python train.py --num_hidden_layers=14 --hidden_size=96 --num_attention_heads=3 --num_key_value_heads=1 --head_dim=32 --intermediate_size=384 --vocab_size=32000 --hidden_act="swiglu" --norm="rmsnorm" --norm_place="pre" --norm_eps=1e-05 --positions="rope" --rope_theta=10000.0 --rope_fraction=0.75 --qk_norm=true --attn_scale=0.177 --bias="none" --tie_word_embeddings=false --parallel_block=false --extras=["capped logits"] --init="uniform" --init_std_qkv=0.051 --init_std_o=0.0 --init_std_up=0.051 --init_std_down=0.0 --optimizer="muon_variant" --learning_rate=0.0202 --beta1=0.9 --weight_decay=0.011 --lr_head=0.0061 --warmup_steps=0 --schedule="wsd" --decay_fraction=0.923 --decay_shape="linear" --final_lr_fraction=0.0 --batch_tokens=32768 --max_seq_len=2048 --doc_mask=true --train_tokens=172200000 --max_steps=5256 --dataset="wikipedia_en"
Each number is 200 + 40 x the weight over its row's rms, rounded and kept within 0 to 999. Layers, rows and columns count from 0. The size before them is the row's rms in percent of the matrix's.

# layer 11 attention query, 96x96, rms 0.409, rows 0-67, columns 0-47
252,171,223,227,155,175,221,254,183,210,160,162,313,201,268,150,263,215,128,136,220,195,176,241,188,212,182,237,215,189,260,244,171,154,176,251,239,174,206,225,238,234,197,228,137,173,206,198,184
112,167,183,232,157,176,208,264,196,202,162,181,296,179,274,214,222,179,159,151,176,155,188,280,164,221,211,227,253,161,252,174,205,159,154,243,277,176,218,189,251,237,255,248,142,183,202,208,128
121,192,229,200,169,177,204,222,191,219,169,138,280,214,237,141,277,267,112,143,202,231,191,194,202,204,161,243,182,215,240,295,166,172,210,260,190,164,187,231,214,238,155,211,149,160,235,208,192
073,213,202,183,183,128,203,153,159,209,163,175,220,198,208,237,195,178,173,148,173,169,232,238,175,255,309,216,112,148,161,236,262,104,261,197,234,161,193,224,170,268,278,219,213,186,220,227,195
033,145,244,210,191,180,199,145,150,188,188,158,255,167,209,151,191,240,120,165,197,169,166,201,176,189,130,224,153,188,256,210,137,223,152,225,167,181,200,251,227,160,198,204,169,164,239,220,182
033,229,142,208,168,174,188,201,172,244,183,131,247,243,240,162,199,225,175,191,164,141,184,175,208,223,202,201,190,226,273,270,189,149,223,155,243,191,145,217,195,282,198,162,195,208,231,208,158
044,171,225,186,226,244,201,187,231,171,215,312,109,207,147,243,233,87,228,219,234,236,236,233,184,190,211,249,205,211,136,178,208,223,225,201,195,223,234,184,217,204,190,186,237,191,192,170,216
037,152,297,203,208,236,201,197,274,193,215,215,170,156,196,209,162,172,151,194,232,215,202,186,243,230,140,237,186,201,210,232,152,230,151,246,100,220,214,241,214,239,238,263,239,172,238,207,247
065,179,181,264,155,253,171,203,222,247,165,116,249,204,245,182,196,239,150,142,266,220,210,215,213,246,187,155,240,182,228,203,157,189,143,255,186,216,178,174,220,227,235,239,148,200,229,186,186
062,206,133,218,195,153,188,214,123,192,162,126,241,205,263,186,186,300,209,183,206,183,149,218,210,223,212,125,237,164,223,200,196,194,187,183,220,201,122,173,194,178,229,188,113,211,203,230,146
042,194,231,167,239,223,278,219,235,201,188,261,171,216,152,195,229,172,211,201,236,195,191,145,168,137,230,320,191,230,139,206,162,257,191,202,185,207,311,225,212,215,157,156,211,150,223,199,194
045,162,209,160,190,267,226,140,239,193,233,225,217,136,186,218,187,126,168,191,207,221,259,200,146,219,166,266,194,229,202,227,138,258,160,264,159,242,227,203,242,168,205,229,224,177,243,144,233
042,192,232,175,238,97,277,200,128,193,205,215,156,221,190,140,218,269,225,176,236,161,148,110,229,147,221,231,166,188,186,191,222,207,196,173,197,122,200,236,160,224,180,137,193,174,188,236,196
059,196,210,165,243,221,249,202,244,211,221,256,138,212,157,214,203,147,231,232,182,239,201,171,179,156,209,277,178,220,154,168,207,245,182,179,180,207,261,209,197,212,172,122,240,208,204,195,217
063,226,194,163,187,197,218,148,207,245,180,201,163,148,140,209,215,283,225,164,227,236,169,140,255,216,232,267,200,275,179,242,276,226,234,263,222,260,208,249,176,234,176,120,206,165,171,165,207
050,158,175,218,182,170,213,226,154,216,170,229,205,308,182,154,226,233,176,139,200,161,146,218,192,184,187,192,240,165,214,230,126,168,161,252,201,233,204,205,154,156,188,148,192,162,267,141,165
080,165,249,192,175,209,242,174,215,223,180,152,254,170,265,138,219,174,124,184,215,203,161,245,181,234,175,229,224,212,293,228,125,163,195,239,279,244,186,220,222,220,213,233,173,199,205,215,210
085,195,198,229,161,177,218,189,173,235,145,164,267,204,269,178,258,242,153,115,180,170,183,173,258,212,153,178,208,213,264,233,186,136,206,192,263,165,190,163,192,202,171,212,135,158,200,194,165
086,156,187,127,242,160,314,180,172,208,144,194,186,216,164,263,193,185,188,172,238,167,225,191,199,274,259,205,257,146,210,114,198,143,221,177,166,229,256,117,188,221,240,196,197,183,187,217,196
092,262,307,166,170,150,206,255,193,194,190,181,183,143,205,243,175,170,220,206,170,128,178,218,220,181,277,193,195,231,220,172,254,155,206,235,275,179,200,192,238,216,159,299,144,205,238,191,193
086,222,174,220,187,238,179,186,166,187,185,244,208,275,204,250,220,247,280,152,237,237,166,157,209,183,141,171,199,263,120,219,200,182,234,186,194,110,230,254,190,164,182,200,148,261,255,200,257
088,294,258,186,188,222,175,175,237,112,223,128,226,193,256,201,264,246,216,264,201,278,176,149,225,199,148,201,187,177,219,156,137,241,157,270,214,207,191,167,195,254,236,214,207,153,279,227,238
096,162,198,142,265,220,182,203,151,122,259,199,183,218,200,212,186,191,163,275,198,236,125,185,201,264,193,201,214,221,219,205,127,241,207,160,180,233,151,165,223,159,181,169,167,303,146,162,224
091,182,193,182,167,183,277,173,222,156,169,256,193,240,251,163,130,185,196,175,173,267,241,263,255,135,238,206,168,197,183,158,237,247,217,205,185,208,133,153,190,254,182,143,255,224,246,110,186
097,199,244,215,206,217,194,172,173,198,175,207,147,206,70,153,208,267,172,175,216,204,260,133,181,241,236,197,202,135,277,162,149,165,231,201,167,223,236,216,207,168,148,243,168,202,210,200,185
083,197,225,214,251,115,186,200,202,176,145,204,182,197,261,208,171,215,140,206,167,270,237,130,165,187,226,199,190,165,139,337,210,166,184,227,225,247,189,115,249,151,197,262,207,175,189,203,251
088,207,168,231,217,173,222,229,264,191,180,200,224,184,242,232,112,158,208,187,231,204,167,253,207,229,132,181,228,184,239,224,210,243,149,232,178,248,162,179,228,231,90,167,172,204,187,274,189
090,274,212,156,172,160,255,232,177,131,148,234,166,240,260,155,192,247,215,237,218,186,241,226,155,206,220,200,212,207,187,149,214,182,192,173,191,253,217,164,143,157,234,187,165,224,155,253,292
086,138,128,160,76,253,216,180,201,140,159,226,171,199,215,227,201,266,187,141,190,201,261,217,186,186,214,201,157,202,289,194,182,183,159,197,183,240,153,292,154,167,186,170,171,223,208,228,236
084,249,136,221,240,133,134,181,193,233,202,188,256,101,246,168,203,154,240,236,106,177,225,206,198,243,200,264,192,214,275,216,207,204,205,226,172,278,177,186,172,156,179,186,210,182,177,203,184
090,185,286,225,257,171,193,225,185,203,218,248,176,185,247,202,290,248,172,257,219,156,191,230,177,166,205,289,261,174,189,205,270,215,261,203,128,250,140,221,217,210,143,187,126,86,225,228,203
088,241,216,237,181,172,214,85,270,242,166,282,145,198,204,157,177,179,187,223,218,180,217,240,159,264,209,211,219,199,245,202,204,173,106,209,207,173,256,199,184,232,244,188,225,179,174,196,154
210,153,231,275,182,176,204,254,180,184,149,206,295,193,270,184,208,164,133,159,192,183,145,268,162,213,208,217,261,175,249,186,172,142,133,277,235,198,180,208,262,203,215,264,156,209,232,191,143
140,178,232,214,160,162,267,221,213,206,143,181,303,213,265,86,225,234,146,172,230,170,184,226,193,213,213,266,213,160,273,252,121,173,192,248,230,206,187,279,209,255,176,202,161,168,224,193,232
093,198,177,149,179,162,242,145,175,164,179,220,170,146,150,279,195,160,263,199,163,166,246,242,212,236,240,158,164,172,157,184,230,159,262,135,288,209,244,180,144,237,300,204,263,202,180,192,234
215,185,224,214,158,139,209,222,159,218,130,152,286,213,269,164,248,269,117,127,198,186,228,213,147,220,232,278,184,166,253,268,192,170,177,240,197,168,193,248,181,224,208,226,137,164,214,195,180
049,188,296,206,184,214,155,165,215,169,194,183,225,121,185,230,148,182,159,191,208,242,213,204,219,233,166,253,159,195,262,243,170,223,203,239,162,220,157,290,224,180,228,263,198,202,264,193,230
046,264,174,216,187,230,217,178,135,244,181,123,281,233,269,120,157,290,187,220,130,149,145,178,165,188,172,190,153,167,253,247,138,184,192,221,235,211,128,259,224,225,211,195,152,185,259,232,160
051,172,235,213,200,209,221,178,273,153,257,260,134,193,156,242,234,88,230,202,217,214,237,207,175,185,215,253,215,221,157,216,220,213,229,222,204,209,277,192,210,211,202,209,250,207,160,160,251
058,162,292,220,223,194,186,157,239,179,206,208,171,97,183,238,150,150,182,193,222,226,288,223,226,263,188,285,179,179,223,254,189,210,193,250,171,207,171,235,208,239,223,249,228,185,253,186,244
062,186,187,204,191,228,169,182,215,241,150,161,238,192,260,204,161,230,162,193,230,216,224,194,232,284,182,203,234,185,246,207,139,220,169,278,134,226,151,238,216,238,222,243,141,175,227,175,204
084,225,146,192,199,178,190,234,129,219,146,175,205,249,249,184,201,280,188,194,173,184,127,222,224,201,186,120,218,192,216,177,155,194,179,175,210,200,142,202,177,176,195,156,124,180,227,238,140
060,168,260,201,212,194,281,217,242,148,226,220,181,191,175,201,218,173,215,209,251,211,184,144,157,126,227,310,183,217,156,251,226,203,210,239,197,212,314,177,216,205,172,192,236,189,206,208,224
053,187,218,197,212,252,188,132,257,190,227,218,216,120,173,253,172,109,168,227,202,241,268,235,169,249,199,282,192,216,218,200,164,248,184,264,175,184,238,227,222,150,220,223,211,199,250,151,259
063,233,217,173,217,153,275,240,133,201,190,167,159,220,192,146,209,284,205,150,205,173,134,139,236,116,179,193,171,248,167,177,218,141,222,187,237,203,264,180,153,255,156,131,173,184,203,270,184
069,178,233,202,231,189,277,179,235,172,243,224,152,184,131,217,201,144,212,233,244,227,187,165,158,160,222,282,194,227,143,207,219,222,191,205,209,197,280,189,194,183,199,176,265,215,232,224,233
070,232,190,151,182,218,214,161,175,274,156,195,168,148,172,184,212,274,231,169,175,209,151,159,258,244,197,218,184,294,212,229,271,185,242,240,258,242,160,256,175,248,178,134,153,127,142,149,185
063,149,162,213,215,164,191,206,140,270,153,288,171,318,174,139,212,232,190,140,192,179,144,195,199,170,132,221,246,161,150,190,176,204,188,229,166,258,240,246,194,174,197,112,202,213,230,154,171
073,172,188,207,219,244,205,158,243,237,158,220,243,161,217,172,205,174,134,181,208,230,230,227,163,209,208,234,198,251,287,206,158,253,296,234,199,198,194,283,234,187,220,190,185,221,221,146,248
094,209,193,207,156,205,204,198,148,245,119,203,266,194,293,177,243,229,162,120,137,180,181,188,207,227,158,177,216,202,254,238,174,136,180,177,265,184,195,175,208,216,177,209,152,164,203,182,178
086,142,159,145,246,147,307,191,173,188,167,179,173,222,144,271,205,168,184,178,247,184,256,207,216,257,257,225,247,140,192,119,200,177,240,140,151,192,266,112,177,200,243,179,217,226,179,203,170
081,275,300,152,168,169,196,260,200,184,212,186,199,146,184,245,149,176,215,245,187,120,199,215,232,138,279,219,208,233,182,185,249,162,222,222,262,147,214,188,239,208,120,282,163,230,234,204,201
092,228,169,216,194,240,185,219,172,204,202,213,195,277,158,253,249,228,279,150,235,226,150,178,214,153,137,180,190,258,105,206,230,212,250,153,177,106,239,220,180,172,187,175,159,261,200,194,248
088,273,264,188,176,223,202,177,232,93,245,144,219,228,256,194,229,252,218,258,227,279,176,159,237,171,174,218,203,164,194,156,140,230,158,257,185,203,214,175,194,251,217,227,212,187,276,230,228
092,154,191,142,262,231,171,195,172,116,260,200,188,211,187,212,188,187,166,260,216,244,114,185,205,267,184,182,223,224,213,206,123,240,216,154,182,222,151,143,213,143,181,185,196,305,161,158,232
088,190,195,164,182,192,256,169,228,169,176,241,196,237,226,162,140,175,203,193,183,270,237,250,260,127,223,220,170,194,185,152,234,256,210,210,196,197,139,142,198,245,171,136,260,214,242,115,187
093,206,246,220,232,223,198,196,177,203,160,205,153,197,77,155,230,280,191,167,197,205,268,135,181,258,217,210,196,143,268,156,142,170,234,205,159,224,236,214,219,178,170,225,165,199,205,204,204
078,212,226,204,262,142,197,211,209,171,163,202,173,204,244,198,147,219,138,206,156,255,219,135,190,192,229,217,201,150,129,326,197,168,202,211,215,237,210,125,255,146,180,267,210,190,188,187,239
084,223,158,239,206,167,212,208,268,195,169,199,236,169,219,228,98,167,213,192,236,198,165,260,205,226,141,181,190,182,256,230,210,239,148,218,176,252,146,190,229,233,103,168,156,189,204,258,212
084,281,215,151,177,133,254,216,181,131,146,231,176,237,271,167,189,251,212,237,212,194,240,208,147,217,221,180,207,217,193,140,223,165,176,162,213,249,208,160,146,142,242,200,162,203,177,257,289
079,136,138,148,79,239,214,193,207,150,165,229,168,214,205,221,203,232,190,156,213,193,252,235,208,184,223,209,155,205,271,211,178,203,169,192,163,210,140,286,145,162,184,159,184,239,207,223,219
079,236,122,206,229,158,148,197,209,248,228,206,247,122,203,159,215,164,262,222,120,162,225,203,224,226,207,271,209,215,252,220,213,223,204,199,164,245,194,187,170,147,180,168,210,191,149,214,163
088,186,270,236,249,157,201,235,180,179,214,238,166,198,238,192,290,226,165,251,237,159,186,250,185,162,205,281,271,167,192,201,281,232,259,192,100,236,136,231,205,198,152,172,128,88,227,221,200
085,235,203,242,186,196,223,103,275,246,161,272,137,204,182,150,167,163,194,230,212,160,211,246,171,245,223,230,229,197,232,214,198,186,108,216,196,179,243,221,204,215,246,166,233,195,162,199,163
212,187,222,181,267,149,165,214,141,202,178,146,239,184,182,157,205,198,145,206,195,200,158,230,180,257,214,170,194,181,235,284,190,145,173,270,265,194,129,163,186,225,150,293,277,229,151,189,172
322,159,200,205,174,160,164,202,138,254,127,263,188,169,205,247,169,222,192,150,127,160,176,166,136,262,201,212,200,197,190,194,196,254,161,204,168,290,183,204,162,187,182,171,198,208,183,234,216
208,179,188,249,267,229,165,223,225,252,181,222,176,187,167,206,227,218,160,153,231,122,216,224,241,172,171,220,256,181,236,207,194,199,249,209,200,144,243,149,304,245,196,184,202,160,257,163,193
198,192,229,218,171,231,198,218,204,215,223,146,238,149,234,150,219,170,164,172,193,198,172,168,123,194,166,157,223,169,221,171,110,193,171,205,220,231,199,280,186,121,256,170,168,180,167,186,172